From a checkpoint of a small transformer trained on Wikipedia.
Size: 15 layers, width 64, 0.898M parameters.
Each number is 128 + 32 x the weight over the matrix's rms, rounded and kept within 0 to 255. Layers, rows and columns count from 0. Numbers have three digits each.

# layer 5 attention output (transposed), 64x64, rms 0.148, rows 14-31, columns 0-63
173087085166141176109170116085117153083065124188165118108094159181120093085107169139173091119126111133104122205108125168099221122091094121172113060076137161140147105146155141104172127124113109
086162140096062190151133070194177162143118097217070136152102132081110104123094149154135167091131079128109129047075149171133134116098159126073137142131122102039197178179143159110131078179181120
114131175146171110146095128153174108158104081118067100133094077095137080107062105164188122085163127170060176097218156122110152117141130061193126107065129130093145157131084176169169144153199082
165158155190119149105130142172148158081134070079177089091150196165150116063114164094175039111136131189136105133098091172078098093137042114115154147137191131141156135148131126114105129056131154
137095114175107140111083069134216122132118157119225116124117114153112123115172100092131090190174149144134039149179182156199089143121098185122109055121139132079085125185095117110086069128153150
073101142134114088117153116134132110133101177136098152115142126115117132166180073094162064123149124111156163076070117104132115133137177165142220128147083138147120110150119141074104194134116189
137068148154163126139082115144086026130236161139146119122084077101181061133161178114085146084109150162102188150119133112121164141139087137075114160088182116146157139105123156086103160120162132
066158056127116165106153108070125141135137152213064193116099116102119148205151127119109205124177048084106105199105088149059116156147153123174098130112132098140208137044168134128155129145107130
116083087134125149181115118144130074093189156203142166116121168141119161117202145122044097101105121099143113108164097109156090165110188143125074178099154126179082116109126057139207176097107098
169123136176159133101091144096085111129155123075132101126111141090172134184133147118137157126083117174132152154134120139168157166150050099138152129167107114087092092101123111149126115135141102
148113133132169149101113046138172092146089133137117057141120051168127118185139163160116114056125138105115148044128168151141130141142173160179180154183072138078098128115128095153188150094086118
060111137173200139138130140120121118084135088178163190184135119160083115109081071199119124142142174123150148020205146096150178117131075144104144148187054130117096118138108092106176139088104101
113165092087104093160090174145185148114135148071163119123106180141182129078158095064182112124137068126128114176158145148176097104082231142095131141101089118066110176151141079083120150175074183
114115173146159159154148157138080122157076115171094171125139233058118174157072058181145132167160133121106154095149143094185104065158109117158134100061153142174115051039065135115091115127186126
208091175198124133123148149141065166160037102121146151162150149148080161134130088132141123149165057095158135171092088132174116103110147050127109143139081122134111094179065158099118111187091137
131136123103082086115051101164189137119140175103136082185110102122152124154087133151148071094160128110156127112099146146124077151094162108131173130107130140094103131135148170176174152104122142
141139160132077172113160169151100144150142147131195185100082089108153145111124131130066101091131088126145126107099183115126087200133094131111128149106130173098110107162108136141121103131131088
099149167104174178142148127128070095105191178173098162129095100076100131113165182096057149075115146193107131118152147157130117194090105090125147133110127052109127182078113141130121129138152111
# layer 5 attention value, 64x64, rms 0.203, rows 15-32, columns 0-63
143092086095114122127121139125167106069139157087170141163158103159185205124183047106142143089187124127141218146157092135106152122074060100191151122132200143145044102120120085138073135125100084
136132134101078147114144134130125114114123176065164162151128178139140182144192153090157122139098158097181133163101067079111128157054097164085120232155161075105066156164214085078122097118078089
058122125127158131151183084116106077145153106193155166125127136076109098125142136096088135120165154035101155082147147161135132127103202080172156125171132215100149152060104082147192125148101082
115099140111189162178135160157089146079158152116081097147116127096132108074055103164103137093149078151110150152087111115085153166148134140167121165191111117193163130027141142116116200077123166
200126117115116133148111101108130169160127116176129125087165153154135093115078109156098151156062129124101153155161150145095150131104105130116078115102151097139146097065112125142160076161217069
099183153116146161141139065128161168101081098131117132168231124110096140161097135102138123139142098124189116103176103102127164151081151092095158126144044138126127168128098157080145133195081099
121059184145133076124114118201195201092129154139131069149126169167146143094141157161136081150105140162162101061149180088205112051146137100134084131122155100069081067170112111115065116152185173
115171107136125107110165131086142185096053087156146123130195060084152117091079141145210123109132116151094105095131170161140156106153106100118167098145139137090176081150129171071125076149144203
136156095121085125135196137152116092151146093098116138113145113138083105148157136100114133108178136149158105117129152074143109134083189161108138110099093098157091187134120159132158140097111100
124117119144141130121173183097093156128106150051148129108119172112135156108123141058180167171093135169170156144133139191086062163077161154090107145110192063192100103106126194123044097093132128
203206087132088179130130111137122133120061156083151063101123107111176136110159157106105110125141107153094129229061123151065146122082152127094186084112203109176133131083156142170123140106094174
150081130171120166068156097122119094157133102195095157152154072137088083126102077210090174116132148151084119096118152126092156137204015143167170134135155130126125123122123125139155101100186095
140153082106019050112132086127122183135201144156170102099093106161165137107160144137174069140113120109090111164142095076125154127106143122138086167164096108101188149147238110129179132131124144
072161084102073123137073148134178104133171114126135135145073113117118091194097155107095174106131180147054171096115153118153151130119097220135085083116150147163186124120154064171171145106194113
120087160179152138151167151060131111120120096100095194091154100134132121103187102112100176178087096094135151097146154162094125136147060178127125176165120082154138126151121102102060093144137099
126077083091148116132082110151112109039099146115108095167152149113119121126194147098177135101122112130088146151198101154123165170117156127121151090123114071113156164172127116139180147114120194
151107071117145166089176114162155163111072116063146064109196193136153140141154130167197103081121060160104130151150133123115139127108193099103139113144126134113111115161124159091102088106042120
130118120105142124130131156102094125077123159119113163184091079067172152103070134122133099083118108124113135114153144198121117131122106134216141182177153109167157144092125136156102120114158117
# layer 5 attention query, 64x64, rms 0.188, rows 32-63, columns 0-63
185169219161163131105144133139159141150175143112195106087069149097085129128156116072121088170123097112174104133114150104102119100106170122098085123140131160180087116101095132054155156105156136
128113197126164084135081148143144110105134104037093090151161169150082203123175144080126151140095132086091131095144063147073149096154148149130029135155155146137106123144156079118169121164127172
119141144140081103116176156113065163161075112138136144082105139147161090117127134138195098072119118136128122107142186151136151142122174107165153129102102145106128129072136130122057137181155124
118178052096110097123153154126104166131074116202113127087174085157140129114106104159137132097174097183168098157104210079155176125127106081166129092102131139129154084134116186110121133162131076
141150158098113183179149100152129084149130113082131108118187120098182121108107150078081158130151132078136126160127152150120164120103169158144099180145130185121068154117139049155097107110156113
181162137158107154077116078141190072148128085114196114107076175128137089153095148125121144139170143071108116125188069213155168126106118151153126169131107108065092189122154063151078151097162064
073131088110128206164148154126130129113085125120113110090167088136142035166041137176133106140126119122119157172088164123156137144136134134129163117135121122126138139173155113176136061131127033
079119142128137019126125162120088097116114143076099166118124213150157200122135115092114144194119191127172102151074076156149132134080132159164132143125150128162092092083102173114163099102101199
089130186179169146137129126121128158100144116106132080163075180106184190182134135150114173089065069084137069116128112164125100136124123098142131097149137141084079118183098147096140057171160102
138106144124181126099119133080147192173102121077155172094127104168077099115116152052150069150111074148123119154096113172067154141159113168213106149173121153186100109079145100115129157130125074
112143035096079105144121127048101092109137125134149100112182119168161141194058154186176153136166120161108121165166146121181178135114087137174116172120133101060116127161117120134100113157113087
118141131083098108099099157190185117120149149119177094119103132135181049108135140126178098111178119129074138097161142063148135085149101137091134109198098187130147094143182119137088139190120080
086118155156143090084122166163128143126117128102083095115146168118152141210100111167080116132082109131112083090098170133073170064138152054129111127201116169138164114175119181124151093124171097
149124185202164135119107176131098134159123124063179191075160124099104164165062120119089130148104111143096105152134129161082187080178098103116076208180162160119085166144089096148085130107101104
112135093133139108120118169089128084103149152113171124125128178112131117180105145153126120181086173180080129138135097105140104072109162127074123142150179127108106155179101082140140083142126168
137073052162095074130118137162130072166121178147124075131098137121182127151122121181135179151123136122114119157196172176121188133121135155131082077139108157155111036050181130101107089142125078
106155081101103119109131159125079126073135140138111162135127100076196177143121127136067153169117190168112103136171143087123128140163071102113134137124160116126150121135136218107163150135107078
141105154151153136108165134138178105134180111146108147081130085119083104162090099133132088174124160166087109176115128134048095114069102149167117130124154170132153097079147116170168151082121148
119180130137144129140143094141139146130094096170109134150188096132104145099143069116178108107128123186088133077165171077111152106114121098143138096139102149100154145130138098145068173179170152
119141112119112073094127090162169103107208126109172078175124114113180190119115139109173145168099111184084083100117152130115118145136082178099128107162142133178118087126117127108125106126156143
121082038053085104110116138129067079109133139142090102123150128166170123207054166154035146184177199158120152135098092125167179201171126152155144205093119106093160129118153139105222134075105009
147177095065126100134164154096154143103062083108094086153141130144117206089066158148065183161103145100141147122093140101177123138101172185147094114109186136071138149160128137098136113099107132
079130220202180121107126173151134107146131124074156096095129119116092132175100094109148075171085125124097112138102149167068138112113168177101103145170170203143128189140140104082129097099108114
249104171179092137175153119160093085146125124151180063110174166145093130121110136135135124176107166130123115149184111101099119149117055099117103163115149145129069125093086091100089124134123158
203144145184149137121124135117139060109068177131104128145126198108107166109120096132144191198094179115127132154164096160110095140126099105135118139131130078133123153108150070108126080131118181
117118159151183092189144133167114126113178157170132054147153132140062119128128173135105123104077126093124147108131141139118143090106151160085053161077156169135134130129150114152089126096110144
113110061140161123154162172095113150108056135158160144119198156165085158126101121151157150115135102141162119183101125092170091085130096052161144126129156115131135090165087130149104136130120168
128146183129120070153127142172194100065202103102153124090091161152128169130102136083157173130189113080123130105127109115174088142141078154118082132124148156078133077141149150119117146141110138
170118167162050112164094160156140102151180071123167138119065146113155108128159112099119150065109119108123147110132158194150126194182128129102145131077119121096132134138138085125099109110085143
170104127109129175126161130075067179176138155139093141042139067132087130117172143183102125125160125145087137197113148031160166107094111164109135119093168099108163107141068186093168105115108148
170108068115149219119177138091099140121121077079095131093186114127093147117072155178104143122093154091114174108119101098112147123168128127139123137160130106199103131140172120130185132113120089
174131151171156157147153157137164130125094105137138136133117176129086071153137150096092100067069133105112141099103134231087132108107122106161180160097122104086125155168140076188084143055111112
# layer 5 attention key, 64x64, rms 0.179, rows 32-63, columns 0-63
138167113144177139134085127135151140110131139105171134097085091081074126149150129122125112124117117119182095119159156106155073185118136160116126098150125102152127147142091123050165132060198190
116089118097119083181108122125190137122136124052122130111180143150054120126160175089164146178136159118129174103150089078081156086134142158146092149121138121110123147119142135158149089202115115
089141146151118133137151155135057133173083104169138151129072130157201165109145146068128106101149098130124060083166170179118154155098178105166121137117147126118126130067136105111085132141180142
157223116127102137083143105122028125132067122196098110121068128135130154101108106133134141122171107173155067128108136131093142216105155082134122138135155172151123131157126161108073137116119143
109147156100146100187158080120147106095135130108154174120125099084110085102148065086101189122116127104121132161140136128129110065135113150174149172142077156169094109163114101139059132197158158
092085115105137124095140104156199060092118141170185147129059141122201104149144118145114149099109148120077108134193080166186121091153088130154153152188115081065158151130118107107101195123211094
115151155137148221163146151108081139124090149135097165135089054079123124100100096140110112116085096143145118145084106138174114137096108115168152202120127132137123130214122141209048129175109112
092108110092184080092091138093141113161119156066168146129095169141179180107154074122148161149201133118141087122070143137099128098120110178116149128189168122134120088065097126132189112123124164
090133140138143191148111164105149182134179126137093107139058082131207194162154162136106172059119091129162133074128126101162118062117070103162077110140123154097114135173086151071134047183138161
129158155115163124123082128124131129212074115070150151086070121146091073110074134112139121156089101122147114127144113163098122163151155177179145160147129163170132107103112123129142166132165081
105184097099094157111139117107096063123100152185178154109085193096168142126090152190116205111161096156083118114121110145132150120128109114102113171116162150070123131105152090114076173173125091
141140153163103151126129098226117163111074135177157110109108177185091051140160176081162039114113100108143076164148108104086175207079169091101146114160071146111109132095151145162076130166110093
134156131166132174108119123141109138187133119141081148152117090087138157156196141077109095120150077181177096061141119119076157118099114074165122134153106152073148110169116176176123086130139144
132101168157142158099101085100173107151139149124167160076125098057136134123089115174103137070100128195093154099202157133078153113237067105157159123151132142073119134144139137163102158141137140
105121094119149149141137149057189118108137191095167125109170141091121111118119167172095111124111111189131146113099121087150134089093084126089165095130158089111106165149146112142142124171120133
139112110166093117145091148122108103191144176192147134148055127090138114173184114112154178168166141151100077170138102119063180163128152159155129168123126097171131048068086138107034107130102103
132126103134148178089138122075113137083175155186131102124148134099132136168117137121109092127109187117128140114093182079054152154157051092116112116144096128112165153140150155107136162126100107
145128122081132131094146086109110134135185110122139174091080109091088092147124087214137118179112162186129107141079119133086086095114065189152147166071136146163190089132167144152182133092149104
139179186122063114095173082176112121107089103154073090156204156186125124113116144108105104165154106186142139124159127126076184176067144097134103136057129130118112191103176119084085129122156094
102156153125099132092131112187106111155205070135123091103127128137123069183131152139143170141148124157167119161095164129093112193135149138090140121143105143134137140065065103081141091141143109
120124056116192148117102147105088118151142157164173171179119140096124129137149091114133137143135109130067100113073088132155078168143083139116130196171141155080181076153139126168092210104091081
119134102043197133147185099109148135103156119129107105182124107087118227098103139093104208149108141113156120133065115099180095113149180131178129118147178100054169138122109111143116143140098123
073124172161175140147083115125139130153136107098156171133104021051118159120161086129102090143103087185162088088098120124102125132139106194147177167118161078114176179139112158141086106132148143
158082148117119146158135074091064066127153135206199154156142154138119115137176132149156168118111181137121088116178137159100097127177061122114086143104146108120097097090064089071112118142195101
172035125085145127166126132052136062121137160136100102193135157104129142107161089155122170153102157097125169134120123119127153150163064111174153161138152002136115139118160099115151093140171130
112141113117105122172127109156106083117167157149129148110185068115123106140147128122121166124095151159144147097156101109153151110139127183122121131065154134110131161100125143148122104092033120
163152105120101141121169123085081085140050140142087168130136155179137176127107125164133198106135086158196134100124110123132162100141105069140137110106199164134094096143134125112153133135094131
127096113108115152124143090176123160075185132155160153069051165186138149180134097150175145069164135094121083153142127102142087173143128124113099118171121184038176124068135147119141127106095141
104057175180079057158112206133134153101179125145191101111066132139173110102130087140119089085136116150062096145159174146134107119187188103098107122191134189095163085089109111122109097120141175
162170119143152184110130093102108158140106062141146100028128145083081191081158137147183181109140125136054136106123122115193130099171118188086130061087162122123139048146119119171181137118139176
106082084089178199144143140074120138103132131108080165077212080083092152116115193106131185142104157070142173113161117097145081108167090120184129161120135116162145114188143063161132147125141065
127092153107103145140154154148125121103099124139083144137118117136178100126161127154067124117052120181115126087142133194140154035170104116186148136131123154075153104144154119162151125074122112